Part of a small language model's weights: biases.
Each number is 500 + 40 x the weight over its row's rms, rounded and kept within 0 to 999. Layers, rows and columns count from 0. Numbers have three digits each. The size before them is the row's rms in percent of the matrix's.

# layer 7 MLP gate, 128x64, rms 0.162, rows 0-127, columns 0-63
096:496503406509526538511455505553547503497532464477547500470458363513429506511466492503527500472456468463567516555462462477467546547522510506473445498459511487448430518519497539521408472498456530
104:492522452465495451547487463544448486485536526507607430512467450478510487539503535439523533563451428497482508489527450546599477561481489512554480454484524532595476522557460491503497493520488472
098:475512494497474475548476576567494466490500580522439507507478531517486521486467517520507506528458532553586521441492588425509497445558515542533454470508447444480525498579417462442522508509474525
109:465531493553507499545500500495485532580538526526566527493511452529520543451553447460475568517529492589487490494424528460555457567510455553489534567512508515545498500502580486500512417439518462
108:447461466482583457445447532524528514529436502477471520566536422511494547553476511460517552517520517504505474444486498483476523473524525515517478453509540433376511542509523503523518504401448460
085:496486500570488498569445480484573463523496486488551548456425538520554471482484501515484525593499413537505530464519547497525571553500512511509478452514524471545521534497529555537403444549453502
112:572518562546501535499574494475421492471468562509524520569572522474545533519567496489484497476584497483515453508522436433533493513541561512517510497517544465533528530567472516537456576530544478
100:441534488455452498500435519498488431455498475476469528456440516459506514503455517491458527498497447444501486456401555490481515495486531485581505537496532414500544415465578510520541500433483559
094:468556456567547489574452526534535457541520452472528570484431464538523486503451468499474464538498481535514489461505525521508476491538427531516491576536377452527512513427549557495503487484507516
103:480495463485474492572516475468524543484525485570492526484550469521462564473464608513523480516510517507460522471481512540475525560476479593427541537545500418509480476590471519460499549491451566
098:479513501516496527505547459487567530552433492482523517451497539450555480471553524552489507507506482476475461457514549459420508492408412515557474548501574522449558511472574480559444477516540511
097:493520500517489513611432471539432460485542516455533507508516574455460538456501477469481519492532518494604503458577508464498428529480544559508557557490547477510468498476506535471436472496538552
093:503505453487409479529572497556518475532469435476495557470492497541502538477498506434514516544448452527505560556474577408505455513516586488501463541523467520478554522473530547570454498465477513
094:477519570460498532518449528528541575539514457470475515508495502463442503416450504495492431493535505486454467573457402470486546463570527477555479520440503497501456560467458541541485481463433502
099:471429546501511537473541522447480555452501510495512451564428528494494499481521514495473490445460591426418446490574512513452519458506508445540497510474528532491521509483473510453537616488507552
096:362415482507545508537461459497513520487488493495531474460465491554511509455565503510489526485489493505434490491493531516555414465510426539455523483531526516482446529478501536539597555459539530
117:554513510536472527493534552520508517460520534563565504515530489525558457506542485489449484433492483497485508510540546409470483531539518537552466546538525467436465482569422467468406543437543536
101:544519504450578442539373501473543527551527505477480509558501442531471548516504487527499477523518514480471501466451465454502491439514463602527559469470455513430497533495486494494554546425507493
103:462517487520486433468420468424493481469511444517460481556475511461469546542505492447494429526521492507502479553462457449547433536542553448429467463518527504517555462452585511487539569528478491
099:486566526539504587484503564544550592523487594533487508467543506522510505467480516542487449475510472532453430500516568501526414429472525433508508512486439466541478454500447554498479478504521499
109:472508518448574486506440463543471539592542520481495504505501496502456457509395511488557462486532484554495535502476517495505532467474480545529482499435376590523442512486466484492470470512521438
092:472541535534573481521460499461509533586534526527581445494467522531575560437518518481416547508587466507517518426520459499511473519486459514493429492480466525502536535494490542546491500450491568
106:521545466483429526472529455468435486479452474492494468494488453528569500479509532493531508464495449445442508490543466555495383476531487480435464446506498585457512547498460604476501484511504555
102:483436444494538465453434544525497459484488517517482470534490532522525464565537523456386519543499572479517519427510529539440528458432542473532487489481555501492551503446524575448478509522498559
089:536518475507498476493519508424567527570525421520465515471571560453452457439466546489508506492549482419481427516552509535508535502457500481476530510522529445574487491548546523437475546558488457
109:594506493480518515516566507532468491449469572508560465480524478544555487516554581483522552471507504501562489473409480483502480479508459504559560515588511463477503469480501549490523524562523409
091:524537490506476506529517504505514493504420501479535473513485550503477536462566432474442483546440508491561462503528490435475477532513521548502548614533490480604446487401537468532479468543538502
100:571493463467519569529381489492465493505528490443498568512504460491532469490549505479575491494470524488538466531444582471559499467527495499519494510475532519436422475543472462520445440554495557
111:513461505547545433504431531460528469497359552497434464545508517489522553515520469489515512471499508482508468548543450482481554532531500517483592516572489450493576472477527502474467554485455478
099:540490479523457520459457516577503514544531515582556485578478488438527503521545419448475536532510467507503510498433463493513464466505511479457448522401477477519514454396507477490498541465567516
091:515554535556493538480514547469479463504490452478499505546474565536460520474452544547522536583565557524492502477550511534551533551460517502494530507454476482460487449413422512585473477449431489
101:527478509490578531447514494522476481501554479488492488515491485515606501545485524544463513528553498466520573405542480438538480492500497486481460440537473502493527489451507421487411486384489524
103:536497523486485523551563536470534607481524529553482498507475504463550552539531557503446511450466549460446564556514604482484436486460522499541471481500560514484476468523511524548524582479540511
095:492505494544543506462534542476539523510437512467435547429472517547472574485457532526529571488571494568533450471621500412509491532465476516459501507456554503522518508461520524528527526514461543
096:506516426545507449522484544554441498536490543521451482548525456487582516457513567469468497524518463447508561458480509512573496528514570583430487523519547494540526483517493439503467453416505539
097:550522514513625517514479474432469440576492465451438535524487467542484475448504578522536514471497514532570430492540491506479519531479458522495533481506455487519534545477457482546537546584488453
103:516493503563563481489512515565492502496471460524518569456530455511442501442505543478501514527535394543536454468479525501494464513444609507492426484548545456544519527510474580512469467511430507
101:547454543466522457485513434611526482509487503517544491460470485526540460498440546511566488497483403535429460456525555528522503518520498535489483570503496477518457488460462434528403510551480503
113:567496552469519591493506557494409527514484484559501519562537502490524519559538474406555546469524514466476460491457516495506459482516536414555515516488562472528542482508472437481535575510512461
100:500577507507516515470530398561552498513481450534517495502495483492490489498487503452514484499508457425559489504583524488479507508602516416491458487489461504452512505452492487559375441527520500
101:440475503485529445525495503481545449511411468491480448490503583505466471451512474488461474494468491525584443525484518549482502484528481529394524523549428476527505508452570528441450573473505458
098:444505504517518418482494525463545534508545522531497497503537521514558469529520443485433574532549460541498559582546550472500451521533495514439439522432404452499520457533500501511422496501534477
109:584552489494467502477464493508551431532512487556569492530556533545480477422474521491488576505440382549560458470502520506529527491505504465454478455474481506511472544504497497467484408455527532
105:541522520556472520506533411526443476458492506560562489543531486501482494557473466522482449470546436550489530593424447531541547497530510489481516491454530504472525459483473449453485518528537607
092:468450457473504534501464450541509437540478501486522478551524560524544506551441592516489519435566541435512457547544451503487507501477426486530520538527532429449510489576478545488526548436503477
091:488539543527513475449526558528522491553469480548519498579449484531511418484515568482476497485564522543500494456574500494508499544441516441459558438435477536543533450543440491530409485487496526
104:509432420520525478455462469501539441520493469481495534540508545522513443486494473503511501519511473541487579495457492504462513384547447494518456580560437422515561501487477490517543489467467426
105:537459457494501541482438473461535438519524484467436478500532512471452468459449522392445478474552540541511487506503519501484456478481546467465436479586565485478532530500470523460454480566508593
104:456509490459396508455531485524518505511451483487495512446472463423442520493536487449463462493480447460494481533524517427539437432445581536483487571545525464529563484532544484448530538471476465
095:450460456503471531485472496493517459534470437424455549515508407489490559485453476512501490445465484523611475517477536578528529440501473548503492459466531557496506480485546452513529607488490509
097:417535471515493509447425465510517536475541520581492461491545499452455542426480514523441448468518582480477513502452408447506496437547450528528428504532479481495472458492509554509559508512482518
105:449533524556542480459462463520438419528505514486546496555489473478476489507441487528507498445520503511457500467482474488494456452527412490507466552456430509445459508524484553494547442392515415
097:524558406491520457533530505537410446491561498501498488526486432485577531481524499421528485471479457502526534488540491436519436544441458545495467482522547524447427482536538530491533463479440505
098:518578552490550532532512555500519465551506606570560507445529458529481513457406481489493550495519496489460512535552489539552431509459434477512591508500458478533496521491532459503520552512479497
104:578474562520486505593512541554421542471470521540559507504500516490578518474538513504532518518463509451509551396453511549503501535538499507527489554544583457429448506495530466531507530486514490
095:498535505569400478498544485527500463492479586490528535489515466512556458443496488503539487524443538448564490483500512487464531470487491507460517514467451430543460542455485527513424412498470398
099:489477502550488503537495470439495382466443542561484505525528470472479545511516529494427427507486541494467457479567448483523499563529482471446501479561592448493519451477480523456576475495521522
100:550522518536529512522524495505500474537508440490459532522451504534483515460530559467499521512533385548509510510508540458475482516471475552456406485525515513532426473465444501489374466531433557
104:477505415525473517486461473518531493506503501520566490546421510478524493510489500485464533485520478525573556507478516526590438428460509522547532482563567496528479482495576545506578556458589524
104:510535503572555487491522541512481419565534459469487526571543468549455446442454511503492491523512534531480458454537499530491520508409479569491478487532584459481441504487516481575439480558520463
106:599513474448446538562513537495493487502503454511496496508519393516515507440515487469462527479513559495513486555444537503561470468534403428503541462506536447510565544488512487489512450581476498
091:502549580557516525559473493546489465552545473501507526476474535486457408424502508497556480473449492506443518489461576521507477523538441490541477505456538518513492565535504557568547436522542564
107:465481568537510479500483514543475457553537567435583480565443508524475548476467513493433502509521432523494461495502492532487426538523452520503461456548477448472427407548545495456469518478480467
099:535529452503466486574518499464458452498481510463489431509500471519523501531593407455518535512401493558502473539465512517540429447563537491466524484534537553529474527442540517456449485551530504
092:508499535532470470543431490458559512522448450506506507513504559515467496563558455516464582467437541523573418506455486493514619497494524458513515483518480451527536514518532467451553556506481455
107:481490528548506392504447409537510547503458493514544453454505499540499552470466523561562556509464493462467506461477575487530437476510406488550475429507496448498474530510464459511529494460512542
100:520565519472527420515495493474496473522567570485535508530500483531472496459512479490398494498548516532433466533549486514494548462464424476492555521453478454546586468509492453512399525477528452
104:449467481534472491445537436567514523516501466499474483448534491528454557497445480468455447500471469553439434451497516467584529568559508507553461519511510442454440463527485518495418520489451456
101:439459447490481423544494480499538531510419524466501447440491501512553532492523510489516503528440469455551584490484514542492563469450506535478524528478479523519555444527572558451486507395513547
104:508476550507553480501495532420525564500534512542528555448539517540539475427555488525514495515514498516576388519433512476514452482467470462499530487501440409513496536533426508544465503491562519
105:544557505579488510545563557510449527517532494480493554493495503493432447421517459499458412479542479539556479572532569462466548476481476477529493496475509488506541498533457442548513448514536423
107:525497490527528521564493459519490512458566454467473520518515428464524465488527499457486464491547510506499468534367549503506455556482424522524430435527592458465502527422479465511493488495468539
101:459514498496539561505481530532497432516527565504530464525486387521512470500436516472473495465523565515550463559458506493531482449554476514553525538515539443513500597597529489489516512441452527
096:515523443516486475440543523479524465454446536581498483505519522449483506490445502447470554503496528536544541482563446546576396510528441489605493507499567464496472499457506442535501518531473491
102:518538431515508528562502471537460566505500525477524524603502486492584529477462531480480507416554517548544513510435556514497530466422557505465486542526515447538544515494544538489497484408468495
099:499503466479513444494468485546483515504493494554481485502491497415474540537593452519486493546510546530537500454517432405550472456543486510540517473477533549472516563548596510452484394493487499
093:466501487544539516504552476483534530429528519440489533526534528578559519492561428494455526523499540602532453478534464583483470528492530489538533459465548526555454542504502503537409499524530461
093:499528504465506482424519617518455535556476489519458544471542492466489412479473525474567537487415500553552503527451443473531511547527487509451512473518425527517510502509557454427514505523549498
099:508520424555510488523499514482483502501578477518519480491520547577552482509478540544454463468562506495535503516454492432463490458522447512482515512433557549448475511486532476470462588435620501
094:516450444424528483540531534456537545427519487446492443492573522496401523467433542470490427472488515531557508537503450496472462526467575485559501455525508530534477532450487520479513450508442499
111:610511560475469464534482522537422446455496471510499499476393542478469526532509520546540516466513481502469540515530463469584526487513548572525545494519505522538497540541555574467452553503524506
098:512507492411462491467511549463475449528449485452417483514459415571488535475439500487429476478486444478442577486522532494531536444451531522462469463542493546532508474577498538474505512444484486
093:483465548483626462560524558465448471523497435458500492526477522528468500450505534548484491494524475552511530431508534536549527471470540536436513468493519548520549547449491552510428435477520560
091:513581482546564551532501477530540497590502456523488527542482541565505506438498482548528493551503437568560482517541587533451484557511493488455450548513521463507487491464439519548444439497487502
097:460470477550468499525434552386529521513531558456517514533488537476516495443536514481526515525476480509529468486519534581481501520525513475504480562463495485551507486630490560545430503471495420
107:455533509540494471486513536517529478520504536510512511538548487483501562522507411520522509466542543474523477484570466442575481531571528404516541542489426475439487509494540457451446612480504517
093:468521442548542472396485470466511481485427468501446507529395451551514455559435516523552488510446505494512594478459482463530536445485482489498528582502553516547541517507491470505505492474466497
100:498546535550536462472460561532550480510471516500460496503491468473490559536493565505511517578422477510453551553561532477416481517470505445502503602473500510507506501463481526435588543440469497
100:495476428565424494524543490560489519480501504522479487511486497497511517469480467499471452490469569416461581518494439484399457491534476570460504473543469509464477494510487494516452571392529480
096:553516457568453488486574473522504420421475529517484515517507569501505441536512495448465437508506454468497471475455479491490519485616503449534458500454523508468496446497512570515505409507468450
106:488490503481491513487547437487513516498563480572459504505536525460582542522522475490479500463494451529473521517404567521528521550500460465576390570479502454473505497576465524523452489453546534
099:471491506444484493525554434487511586555515457468514494533521447529458489441515526531594462549448470590476463545489575573468436534509467517486521500520462500482559504496459513483541509482562546
103:490569526545528521479456448470495478528509453445512541567502503495489512492526506507506518493561451527492623501540519564511512500501536467486498494521437557560504493395454452527547420475575498
102:513520434486459489507491551531606514546513498468457546531482436517517582506479491470473493490491510487567544477476483441544574454479550544479542513463474577509477463603505477483555564470479508
102:488463495495584554474522539524523524573566496497537502535494440499509449479530604447514510484539485448491541478425504533530537541577468545505543492520478456499463471567563501422514455490461525
097:580513515539502541516478598510479588539500463503500516492475539467448477486552469506523504493458468545494522510539529537501465498527469515504496583470524522485534528433524562521507482597620450
094:501534565534410518461472481525476490500510512481461513518549532464486422473567478477489500487468481548486502482477506531515497517491532461477463545509532566430505481429504455602563448513623508
098:468518530530565502487557483532592495529532508457570511549450462528519540479526529481496469560510503557560434514427552510486535569456503491446469505483529456551532444501572527507460506439542451
113:492442492518482537459530498461517530475475444489463486424552552477462530467512434430491497430508493600548407562490524459513458496538541464500470487537566474483525505498513447460581511500545527
101:561551482462513547482427492533490465524505480498458537466430516428498488545422491449491486479545536535477492496431505526538494506481515413499594465463526515529480509592536514498602517510479538
101:528522432486509457517492538484553470536485487526511495521400505481545582449528513532564475445500487440538476511495479595499565499476569564465452541501492477420451434503489465508525509466542472
105:461439457529547461449536488509459576481517477494473483479531591525475487559478491534432508515559572492422411471508507442503498468521471444523501548463522570460538520510491558501547507480494563
101:453464501498538463438460485506518470490450461480473486454527510451517507602479478472560544540510505514499453460515478509552544522484463477483534411567519505435530487422475423502515479574420455
109:468430463517474506443470521515496503469532530520445491447487536426464501541513455481468493494465581528437517535487424447476417469506597537443472474527539535486508441516564466493578496503511529
094:477445494584511497478485493499509529545533453546580483532558475546458501467493439510464476486514467560600474460540543473498476548501526497459443467546479534515458438544566507538403516528510535
119:485535487455500440511355484542470513501458500459465439562541494491430504508498542471509569526535525467419513480523467512500485470474497536534582502528493501500477523498545521428506443580464518
093:421563502496529465448609484461451534552503437414565500506499501476433468492540477552446484504495501497466466477495470416503506552499515538472508542502462463487507514473406516524545452466512493
099:532512499501533562552470500506612442483531454438544534565508528537536550492457481487533554494516529521475497504499602499425490456463502452511478527472535527525423516453546582533489500461467486
100:468445461497483532468483454572543551491515515532505480427421498446424500556473489452514506488483538480489477505450540487549490568549440590505550566482493504468454513508466408465513478537458498
094:418520447461502490522502563532530575461427469500471544511527433442513483470461526471520502441489519517492491473530504490547524489527479521529407501532565506475448424570549508505497568510421540
105:506563468420460513470451611462564501535407507485472475430505547497497532545455544473522522500489508411541517505501470528555438504497512496512479461482477589477487486525556476473463499536458506
111:523480433526568449474498533481542480496440468535525506551486521506486518435550433457481474516546442497479460424519586544532438466462472556506476446535538552447497477427549537455489468498509536
102:492559475540517433551437453557409505547555456543471496518543509495523470543492484521498524536446476555474473470497542492528453535517488425519521574428457397513481486535532519482502486514456449
101:465474410576526459404467480491547470474495533520501492533480553532473511471502502479496509513545541550558478480549493461507429531476478537470508481579535490525451510433461446493382523539482505
090:506479519516532515486519513555470489459454447439463563505447490484536418457533507507482496521548430511545531531536503501449544530540506558543444526473510420567518476456494459596533465582476529
098:481533613479526494479433580534582493541494536498469457519599501498491507513496494500472520499493434489525444552493480528439508513587500481506436567569474454506528494520517506426476498542490526
099:473456497521553396515449480454552482420405444501464487479500526552470556465539532513501572542471464540475489541526491500476501524510505539420495523456487498434463494429552508466470441513480479
087:496497491477558419536494479502471483480430542457407491448500507489540517509400532495447520506527460457409498491475451483528529488454484559513511446474547426533530530519498542446487484506412530
100:457467488548500529476483537517533570559521486565572533394525556459464449542532491491480472457552499540461513507475480547479470505534530424509474536494472507491508452435558502520575502560564467
100:522528459532522469477419485591479466520483503506558537470441496535444501501529508419459508528478497530604577508454587511451482519545455556446570494514501442493498480535489540467497491475496527
101:537468443544533505517498519577526518497498525522491445468509511525529463599486472521444544522512493420558487495468477504442498488505450483500465546519550494456596394491531520482396524490522473
085:456506427488476457474454519447533461555523456569526428488517497504530537527420496486504512484483504520538504381462503549467526521479465517425536485507434474508545447450570527425482516470515480
094:461507539505452533448494421459512482485478455479553527552510498471458481434532511460478506499532453548514556505533497507534436584460575477477429472552478471547528495443513503500408459499529419
090:442609536558542566501503535484522497567499491514499515546492459506489443461493494575475502524517496530482552462538510549461538512444504564547488520501554427503511585519509561539496445419498495
101:541454459471522487491501477553535479492498533453475509503538532502536487438532542515521499549571432501476556535490551513524435561485551571484491383454556535510467505434482586550521496533531502
089:538516464585487534531605494559420519500491496500469529512506474516545482452503515521506429494526459437526507529493606543509500532423494482545495484434547498523520512556452495501422476464542458
093:513447458498531550457506557505529552495457509502510473521605589517490498498431519502468452513494490518556511556498552556416491512400555516486522477513521497552563498458489548464517496568464529
093:504489524549502474486477476417423500496486488450461494557454546457436552510567455514537502514463498499533539563550477503526565515574537494476437429477549488540469523533498478535476545443587524